Part of a small language model's weights: MLP 2048 SwiGLU, 711M tokens.
Each number is 128 + 24 x the weight over its row's rms, rounded and kept within 0 to 255. Layers, rows and columns count from 0. Numbers have three digits each. The size before them is the row's rms in percent of the matrix's.

# layer 2 MLP gate, 2048x768, rms 0.0974, rows 163-184, columns 0-127
090:089123156126127111119157071117138146136118166142122088110120100133121099145157098148097138136153123139148132107179116084115120153128149118144096135142081167129149182105152138150091118128072174071124106152136116126133134106125142143151129165177152113124143095157116155117145160106127167139167158132144087176102122096155160092129101132147173134132140142118100131130120140121083134155135
097:092147131162096159110126155142114106155086135124125121118070111103114154105141092124176089121107161099125145084139104128110099118107105123128134122103147110125125108143064116162133093181126141108122133106132110105148119132108140107120114127120125130172116139089113089131157126101130097102087121091160131129097112140138098109176149065133118166155153141155117105078117115156122181124094
091:155141138174180107127123162156104091152144120166106111096085165107124100116141093109096109109136126129183092165107111121107125115112111110127166122109127102122167126139114092110137160167137138092112079111154119145122091154124160100118136094154168199150151098111151114126111127175098139143129152114115097113119117161145125106122144118150140110112143079139134163128145113124124170080137
107:115104133038127099113117126118078152171108126146126155097157096128138148181165086080107091129140113170142170129118142126087116111126146117115098110117111126107152115150120157110175107120122143105114118186162156127095146082105120125142110163149097118084099153122148146141140104157162166128142148160104126151140089137097190143109108099100135113113153076101089124123088162140127127106128
098:160128110125111175109120134152121112149120141122132115102144134176111103120113139137128105169118101111111146086196126165123123142138124169097106140128123088140121121154131142115168148120136131106158138143102121145124136178110143148110119110143059106161092161148113175133119117115108166103119112136147095144147171106137114148130153125132122147154114135124133106139159102123159126137104
104:136105155139130165118126140145131098151130151134079105149120120133085121136143132141141118153140117204162135109128135144142142104136132079100175117098144129130125143125142121119111134146142157094112136149165166147146110122126144118129136126136137114130139142142129149137123084151105159140102121158141083151123092120143169129134117111150180096127133102185154128161114150143137143122118
087:105127095112158099181064134097116163121144195082132129124121063135168089155125148124131076133118134154083144091099112139124145151106196116128143191130075136096158150108139139162120116129163136130150130079097145085118131168127149113149168158125146154183088123136137147084140115120144083104161112141099138128069148168116124142115135147150159091120125128087123132109143132133126157129140
101:136099116130104137130130127139128137087117134094127129114121184126115143131154105127143131142121096042150175136127120146101108110134139173163109113115142104118150146137146116123101127114100159145124098092150118133169094113159110092140094111095136157125107125106112094114128137131122108122138116181152126121202086118125142124134106073158093151142147108100075125143117169139116128143142
096:110153142113138135095107112123145131121139082129094112129125161152153137091122119103108097171107126133049115132137123123148147157120149092142110131117112076125082117176160158096130145158117151132120121142129119113114097109141135144113116162123129147161146114100127069117117121096141134157101106093152131125136138128119108114130117123163146143145105106103121136113163125136103165115107
115:114119148165129142137114113150127103142140125120141135109095156115141117105160125163095116163094139146165137120103115134133161126167161152142124124123132137099165094144158128076119142165161120098133127140152113139140113139143174117126166153127120107137140140134123114113123135155127099091143078124087133093114103118138103067178098109126162086077155141130102101107167138120136130123095
117:105121108122118143098127090115091085087130120138097153118164149121100125121124102118129126090116147128145119126128137148094162132112187140092117164122122097080129147130169099100102122140100116126098112128133158179123166141105080134122112133056088106064155101175138138160125132113169114119100101110147100140112106157105170132168083122145138124117169110133137132129176138151152102103106
111:131095148107120092128129123114160130118126135130138151126170132166140148153128131160166100106120157147077109111057166158117140143148111122145105101133133152139099145155118165128123098111145074151146127134140135179126115135089130169123088145111127112135124124129107163108141097109124157101105127124153172168137148096140166124143125122153124117151139158123158166124149109145123136132092
088:147157122108108105136119121142116141107160119144162153125130093131092060138115098163152091137099113144172118194116133102132137172134143119137134155096087123126134088083196143116114107160112110126118130093116126151067110117103186138140156149102138113111125095143097125170138119127112135084143116134082139134127116147094141139133102119140129088136178133103108142161124136143093126125127
094:143100142080138136155137131121132127113124084156137136121132131151140136084161102163135135151113145116140149088147106105106132127147120090136148170121113136078127158140146120156105078132105121095163124101148139182078117112136090156091123132128144168132101113119149110135155134165156127134138130121150122140136137126141129113119117104104117134131136088130128110096161123118131158113113
097:144162140096136132172172121134116153132108168106121135140103126118124113092149167109113090108079085107115122081113130130161109093131144109139094152094140140161099166114136100124137148164170147132102136101109140106082129115089132120147135064092101121126108109097151085161068108092082085134146143138147143117150109120134114124049108136133138159081157148107098112089181134102104107152140
101:103131178142118164143124091128107114108127178145143135099105135186142127149123108128179135120099162143171135119166186146135142147147082181144128120116129132083155158108164124078108137128136133087117160152157155140156153137141104136139094182170140108141127173102129102158125113136150150127111133119115143089140108110158136144131143151142140167114138084067108133141140158119150148126104
090:126129138097131129145137120083118184152115122138169095156111073110125101108128136106140125089178135157091124122130163102101137155132142147133165167151099135157116156141111076140071153118146129104153114094087164109129107074133126161128121160144160157096093118128147122162122164161098082144136107154140148107130158179116142101130134144128176147119124099127118144121109129138109094118123
088:136181142105140146124099133119093096118134166147123153147110151086161153133127113111122185135141108104118167147076102139080092101113102152168169135122110086102136092118153144214108126121138156102107126090110131086124144102140104132136113114080127144146115119101116165123130161129121143151146123076124115124096121134132136086148109134158122132098123151128134121106188130134114130133091
137:113094159115182128149143091171151131089133112113150155140137141131119151154165119153167137148117134116104099143117130169103089120121162148119179120113138177137142133119135132103091131107080171145128068113122155103112117143132144109139146105137135146113139148150145122107053169118075122126132099166122165130125148132108167109105171113140128122130110113083164102134152118126074135167150
094:130134152164140128109084139079157137122129158111129111138167127084120115121154151123132100133122127103121140115139122144138167123091136098140173109094159114152133106170106155127148136122130125161106143186109159121109105138161106142123107121112183103088117183121126199136162142109154121139139094184120086137130156105139128128112106124109142142126183095130123153072107109142124155144152
092:120152161165136098151116152120103183139148103145087096154102133120144161095071156138142124108135127115136097194106197160138127123141147105163137130145104119075112154113129166104134103148130113144142111135127120137127125165123091107175166113116164155121124158146131111111132113152121140106110098148140133159110125122139140183103154159136113134140074176153158149119117114115080134109110
099:131115092102111137173133159140117132101126139106117115136165105128123150099133153140120103125080163137147093114105130105123161141149164150152158081116140100099075171138128134143127143168103149138160106147153152136115094126145119084141112145105112123115099110124122117155161102141128097127141139129143112092123118124124115133113152124132099129115149150128136139130154121141110110107104